From a checkpoint of a small transformer trained on Wikipedia.
Size: 20 layers, width 320.
Architecture: LayerNorm before each block, learned positions, no biases in attention or MLP, tied embeddings, normalized queries and keys.
Training: a variant of Muon for these matrices, 4381 steps.
Each number is 200 + 30 x the weight over its row's rms, rounded and kept within 0 to 999. Layers, rows and columns count from 0. The size before them is the row's rms in percent of the matrix's.

# layer 7 MLP down (transposed), 1280x320, rms 0.135, rows 143-163, columns 0-79
107,213,203,171,186,212,246,213,207,179,171,211,195,189,240,245,232,218,172,200,203,217,208,254,247,225,195,201,211,252,213,214,257,170,215,182,161,206,210,179,160,222,216,141,206,200,192,232,181,190,226,181,232,162,220,205,198,155,189,254,247,228,155,165,168,251,214,199,136,182,237,222,214,228,176,179,226,198,189,172,172
104,212,176,227,185,215,216,140,176,200,179,205,171,135,221,219,198,164,201,165,187,245,227,138,140,175,141,131,231,205,219,194,206,227,152,232,181,215,230,220,220,239,248,184,154,243,147,171,215,185,246,202,198,180,172,199,207,176,196,203,211,193,217,207,187,185,159,241,174,176,203,178,241,241,219,157,156,246,234,180,212
097,187,203,236,189,232,203,223,239,228,230,195,162,235,191,183,207,211,249,250,174,221,203,219,256,166,169,169,208,202,254,187,213,213,182,216,178,209,243,185,170,183,243,191,233,219,222,188,240,194,173,158,233,211,211,214,197,175,185,128,215,149,177,227,209,267,134,153,184,176,237,244,165,215,214,173,204,194,209,206,208
100,225,214,211,188,211,214,185,212,228,187,269,191,218,232,186,171,144,232,187,222,226,234,200,203,246,204,178,220,188,157,192,177,193,187,209,184,205,194,194,208,189,184,160,172,214,207,255,227,177,225,223,187,232,197,142,141,180,184,196,170,210,200,242,228,281,152,199,204,238,248,227,208,252,204,235,187,190,202,177,207
106,256,206,197,215,103,158,201,179,162,239,155,253,209,185,157,211,170,232,187,193,171,156,179,209,228,138,155,255,192,234,200,231,198,220,157,227,195,193,192,232,178,195,243,203,202,228,189,227,178,173,164,225,201,195,238,177,179,210,176,230,206,205,175,223,170,210,197,216,236,180,189,204,189,234,229,223,190,221,215,200
101,225,202,197,195,173,228,171,236,230,192,201,200,212,203,202,229,161,214,176,191,189,219,222,175,195,188,205,212,190,192,189,179,153,241,220,230,187,185,186,220,149,187,211,189,207,190,167,202,235,184,172,130,198,219,205,157,217,212,205,194,174,217,144,180,194,213,214,142,178,178,184,191,218,226,176,168,237,148,211,227
106,230,197,198,205,168,154,199,212,203,192,212,197,207,185,169,217,212,196,222,167,230,178,226,236,187,232,164,230,203,214,206,205,232,239,195,204,222,234,202,187,209,170,241,187,236,200,191,192,225,210,191,193,215,157,196,190,176,193,186,198,192,192,205,211,201,146,169,163,228,254,246,186,177,150,224,182,159,173,192,127
094,194,215,187,200,207,186,164,234,240,219,243,183,204,185,222,186,212,212,211,179,189,194,197,179,234,229,195,194,240,245,156,210,272,214,157,170,201,155,204,191,192,179,228,199,172,195,220,225,185,168,206,168,224,188,187,214,190,222,214,222,181,187,226,202,208,246,199,170,238,141,169,185,295,242,179,236,230,209,192,190
098,206,209,201,148,234,195,194,185,216,148,251,200,225,196,147,219,236,205,196,185,186,232,212,219,220,174,144,254,208,208,205,195,210,139,250,227,159,242,171,175,224,187,199,135,182,195,237,200,153,223,222,193,201,194,211,183,211,201,235,216,173,216,182,176,216,179,215,218,199,209,118,164,135,219,179,252,194,158,218,187
097,193,193,210,250,188,169,256,246,178,203,178,203,218,208,256,136,258,271,196,221,153,201,233,208,215,250,209,193,180,179,172,233,220,228,255,220,240,252,183,225,210,189,173,159,177,157,183,229,225,233,215,134,193,186,258,191,242,231,190,216,192,244,154,238,223,185,233,244,187,208,181,200,168,248,157,194,206,232,252,138
108,149,187,186,223,180,183,210,156,162,150,189,206,180,186,198,265,200,190,226,189,247,211,230,169,206,217,222,283,161,176,169,199,163,195,236,161,215,242,188,259,196,143,189,202,177,189,188,207,160,161,199,228,174,158,212,202,199,200,223,204,166,212,243,172,190,175,169,160,165,206,181,238,142,168,234,135,211,232,190,196
097,265,155,163,226,179,212,182,152,167,251,164,208,216,171,186,165,212,181,201,249,227,154,203,212,176,162,191,180,180,212,212,229,197,230,244,210,225,190,224,232,194,193,152,206,196,225,254,211,183,232,195,146,235,253,226,190,202,231,152,198,272,243,203,214,210,185,224,193,230,265,218,168,199,200,221,162,205,165,245,212
100,210,221,162,159,219,200,170,225,170,213,202,231,256,222,194,158,176,217,208,205,213,206,211,229,173,188,178,221,234,194,182,219,156,220,235,180,212,191,214,217,214,193,248,163,200,205,180,217,143,178,188,192,200,136,231,213,247,202,231,192,195,194,206,233,209,207,264,260,173,169,258,202,148,237,197,187,192,244,244,234
099,217,210,208,215,161,224,222,229,171,262,168,242,173,207,163,196,166,219,202,233,203,227,179,189,216,258,227,184,173,219,195,219,164,211,237,173,214,180,235,190,158,139,185,212,205,176,154,197,210,227,193,197,216,229,207,183,215,181,226,194,204,199,247,234,237,202,183,168,271,139,173,193,222,191,197,234,161,180,195,168
106,223,190,194,139,237,141,235,182,244,205,267,195,180,189,229,190,164,192,254,201,194,210,215,205,205,148,212,238,194,181,252,214,224,233,251,192,219,208,206,147,168,187,204,169,198,165,215,217,207,188,163,161,227,206,222,211,174,204,148,208,200,223,250,176,188,158,191,180,189,152,228,201,191,167,223,189,206,157,171,186
104,207,190,176,227,252,236,247,182,208,156,161,205,204,173,186,181,208,194,277,220,181,209,190,226,225,182,216,153,200,186,167,211,137,183,187,195,214,192,227,231,159,178,131,228,192,196,174,184,221,168,204,188,208,155,171,182,170,198,251,201,141,201,208,201,211,214,208,207,210,239,205,259,194,249,164,188,196,186,144,234
097,179,265,205,183,133,223,150,223,224,222,213,175,183,136,132,214,209,187,205,170,163,205,175,169,211,196,209,221,208,161,232,226,218,154,203,218,280,203,224,171,202,185,171,210,200,206,169,196,226,187,234,155,210,222,233,198,185,170,155,172,228,205,175,230,199,214,192,170,161,189,212,226,243,249,161,219,219,177,196,227
098,195,217,227,207,229,139,203,256,216,191,204,237,179,162,204,226,185,214,206,178,186,174,201,221,249,178,196,216,197,249,220,190,245,196,209,261,204,191,194,214,211,166,223,183,168,189,163,237,278,260,192,153,202,197,236,229,233,229,200,258,217,180,214,196,216,255,174,249,127,161,209,199,263,259,191,153,174,183,163,176
086,219,166,222,183,209,173,223,209,216,196,180,163,204,216,204,231,174,194,209,219,205,204,229,200,182,250,209,206,232,186,219,227,203,223,224,186,202,204,240,196,185,206,242,208,235,192,251,239,142,166,128,208,145,206,228,169,212,195,193,237,237,216,196,201,149,199,175,198,217,293,166,196,181,168,220,168,172,137,200,207
095,196,195,211,218,209,206,149,196,245,230,171,218,157,248,230,188,164,205,203,209,153,166,169,218,215,218,236,229,175,227,189,175,235,215,190,223,183,170,187,212,232,201,193,176,249,208,230,182,209,243,194,236,167,218,221,210,233,237,166,170,170,228,180,271,214,162,213,161,209,234,218,256,215,216,228,236,230,211,201,196
103,167,140,212,223,194,208,231,152,189,222,180,175,218,202,185,177,204,191,186,225,173,210,174,208,183,329,243,153,169,215,224,179,175,216,199,187,250,204,190,185,217,214,192,220,224,180,211,159,239,155,179,201,182,201,239,259,202,182,174,211,187,177,206,215,173,187,221,198,150,176,171,211,225,182,214,238,159,163,214,223
# layer 7 MLP up, 1280x320, rms 0.178, rows 144-163, columns 0-79
103,220,155,173,224,163,221,218,181,184,178,196,190,166,204,150,207,204,212,210,158,230,227,180,139,197,185,178,155,257,117,131,229,140,226,224,151,245,218,192,183,153,232,251,209,224,287,226,187,278,240,170,190,195,195,185,213,223,221,206,229,175,204,229,196,212,222,156,203,183,138,195,206,215,229,232,179,209,237,199,200
100,232,215,198,205,173,220,161,172,198,228,154,211,200,219,196,222,187,179,205,179,231,179,161,206,211,195,203,215,217,246,169,210,185,174,200,189,223,158,177,202,215,181,170,201,230,229,216,189,258,185,239,235,193,166,259,249,244,206,205,243,187,185,190,196,212,198,164,173,172,263,155,166,266,220,196,181,245,177,177,184
104,228,204,189,178,156,161,213,168,194,163,156,239,219,168,250,164,204,180,187,188,237,233,180,192,189,165,219,227,205,240,116,162,244,158,202,220,227,199,241,180,201,126,190,174,211,199,212,145,212,192,201,226,228,189,187,196,192,196,247,217,214,167,233,191,198,182,186,213,254,204,210,257,182,241,167,196,197,175,226,179
102,253,167,190,184,214,232,219,239,197,176,210,154,210,235,194,181,167,162,232,191,231,164,211,175,195,185,225,271,218,200,165,248,207,155,187,173,187,175,221,187,176,228,202,232,229,239,240,204,197,137,211,223,232,233,213,206,202,186,178,209,188,253,161,186,173,236,202,216,214,198,179,216,197,166,219,197,173,211,142,209
096,257,217,192,179,186,224,202,160,212,212,257,154,187,225,159,207,200,164,161,215,221,205,139,180,109,187,235,232,204,176,217,213,264,229,229,186,211,186,151,191,136,207,187,142,170,235,218,220,211,227,233,242,225,163,191,159,193,184,230,170,212,214,201,174,248,217,173,263,199,225,214,170,234,149,192,190,229,270,262,206
100,248,197,201,166,244,217,163,216,251,236,162,163,186,189,261,183,238,201,189,180,189,197,197,178,252,205,202,252,234,180,207,206,253,181,192,156,184,210,213,214,171,185,184,237,204,236,255,221,200,181,153,216,148,218,221,223,204,201,196,187,205,197,247,149,229,226,216,198,173,169,217,250,230,227,213,189,175,136,239,170
100,275,255,234,160,185,144,187,180,196,208,178,172,211,221,211,245,216,221,187,206,207,181,184,166,145,224,189,286,224,209,169,184,199,206,265,133,205,219,194,213,162,165,238,209,257,240,197,179,166,186,164,202,198,238,280,165,192,251,224,215,201,204,171,183,216,221,218,191,197,207,153,148,223,208,213,171,158,191,194,208
102,219,218,206,217,175,180,181,198,201,256,227,188,199,187,207,173,190,263,226,231,258,228,192,154,210,157,229,132,148,223,146,135,215,228,223,195,214,216,234,194,256,185,232,215,196,231,203,191,228,223,191,200,185,191,223,235,193,263,219,223,175,196,176,222,155,254,198,204,201,232,176,155,233,222,194,151,147,185,226,174
098,222,258,138,185,225,232,217,179,222,204,223,193,143,256,219,227,208,189,202,205,199,151,224,226,209,154,139,191,203,215,198,195,207,215,222,199,222,199,198,213,220,192,178,167,231,165,214,125,223,220,217,238,229,211,197,243,235,233,223,209,235,190,211,201,155,254,204,197,181,211,258,212,240,187,162,123,202,215,212,224
104,163,178,188,204,200,179,158,204,177,194,198,204,220,225,186,201,236,191,245,198,220,167,177,275,215,143,152,216,200,184,196,284,187,238,206,202,228,174,166,201,239,233,121,208,168,170,247,173,180,212,241,216,207,235,206,200,156,210,215,187,256,204,184,246,191,196,218,196,172,238,204,250,169,235,212,161,204,177,217,190
096,203,197,142,195,220,205,195,215,200,190,172,208,266,195,189,181,184,246,190,191,142,169,202,197,195,243,166,196,186,184,146,214,151,200,201,228,158,253,236,202,164,184,234,195,185,197,212,191,211,164,140,218,156,186,179,201,187,231,193,200,187,196,264,251,184,258,195,222,135,241,246,221,248,257,186,207,205,185,137,202
103,199,194,197,201,196,233,203,205,219,173,169,196,175,186,243,172,189,150,220,183,161,159,161,198,247,202,143,179,139,216,196,186,217,185,233,158,172,220,224,208,248,211,202,231,221,230,185,215,289,170,214,164,178,226,209,194,161,164,220,251,196,203,228,179,191,215,217,221,201,193,194,235,221,193,221,233,204,177,176,187
099,251,192,181,184,188,236,150,239,226,210,229,235,253,214,227,192,203,200,194,225,189,192,194,189,106,210,259,226,159,217,161,112,210,169,240,140,183,179,213,162,185,172,214,181,234,203,197,227,180,173,205,246,184,181,198,211,207,187,170,204,213,214,237,196,153,187,184,213,217,211,151,190,198,165,199,229,217,187,228,236
107,174,226,214,232,190,214,180,160,238,233,187,242,207,159,182,150,207,165,221,135,220,180,190,208,179,199,164,216,195,267,185,239,277,179,273,193,218,180,202,187,230,217,216,238,186,218,176,231,209,215,149,193,207,219,237,248,189,234,205,202,244,164,182,218,173,177,219,199,189,212,179,238,172,229,163,180,203,217,247,222
100,221,205,184,162,174,216,151,190,174,223,177,237,217,209,148,223,191,193,201,247,209,188,266,213,174,249,191,187,172,174,172,142,198,185,220,193,159,163,203,176,219,230,157,170,191,134,246,209,145,205,228,193,235,220,206,213,223,168,205,150,171,196,234,226,237,177,179,205,206,207,232,222,194,194,211,192,241,180,208,251
100,207,181,212,241,239,166,178,136,280,185,243,186,166,248,213,254,163,175,186,252,179,186,214,233,216,173,211,163,171,192,221,215,169,214,191,206,157,165,192,186,170,220,244,211,235,245,217,174,218,223,218,181,187,199,207,179,254,213,248,148,237,145,211,218,110,218,241,234,211,211,181,147,238,236,232,156,171,172,222,127
095,228,190,164,251,203,202,209,243,220,233,223,164,240,256,266,225,190,215,199,218,194,195,210,203,230,198,194,190,220,219,129,183,208,215,208,187,159,174,160,177,176,165,209,175,241,236,157,217,228,191,236,166,193,273,192,157,235,245,181,175,220,193,137,162,217,223,252,181,247,169,245,215,268,202,214,177,207,232,183,188
095,182,198,197,221,170,192,219,194,206,136,203,233,153,203,188,165,186,167,206,191,221,196,170,212,140,165,137,194,271,188,170,196,193,279,194,188,209,213,188,207,217,149,161,205,135,220,144,197,231,229,238,239,210,171,208,194,186,229,221,204,228,153,206,196,232,188,249,223,179,229,231,181,185,225,165,188,191,193,186,189
098,191,213,204,209,207,217,194,183,189,179,225,189,217,194,153,226,211,196,222,229,174,180,193,173,250,231,183,235,159,217,186,195,206,190,211,206,149,164,197,220,299,194,179,192,173,308,176,239,189,192,187,152,162,163,208,207,194,192,249,217,148,172,229,182,191,262,209,245,181,165,238,171,206,189,229,217,225,233,220,254
102,228,173,162,175,218,229,213,175,203,193,190,216,206,166,221,162,192,220,148,218,169,218,221,188,171,136,212,159,215,223,222,212,181,209,167,226,236,189,215,178,201,214,211,247,197,195,223,212,189,223,194,220,201,162,199,231,232,229,171,197,241,242,240,214,197,230,144,150,230,179,206,262,169,185,257,205,215,149,179,178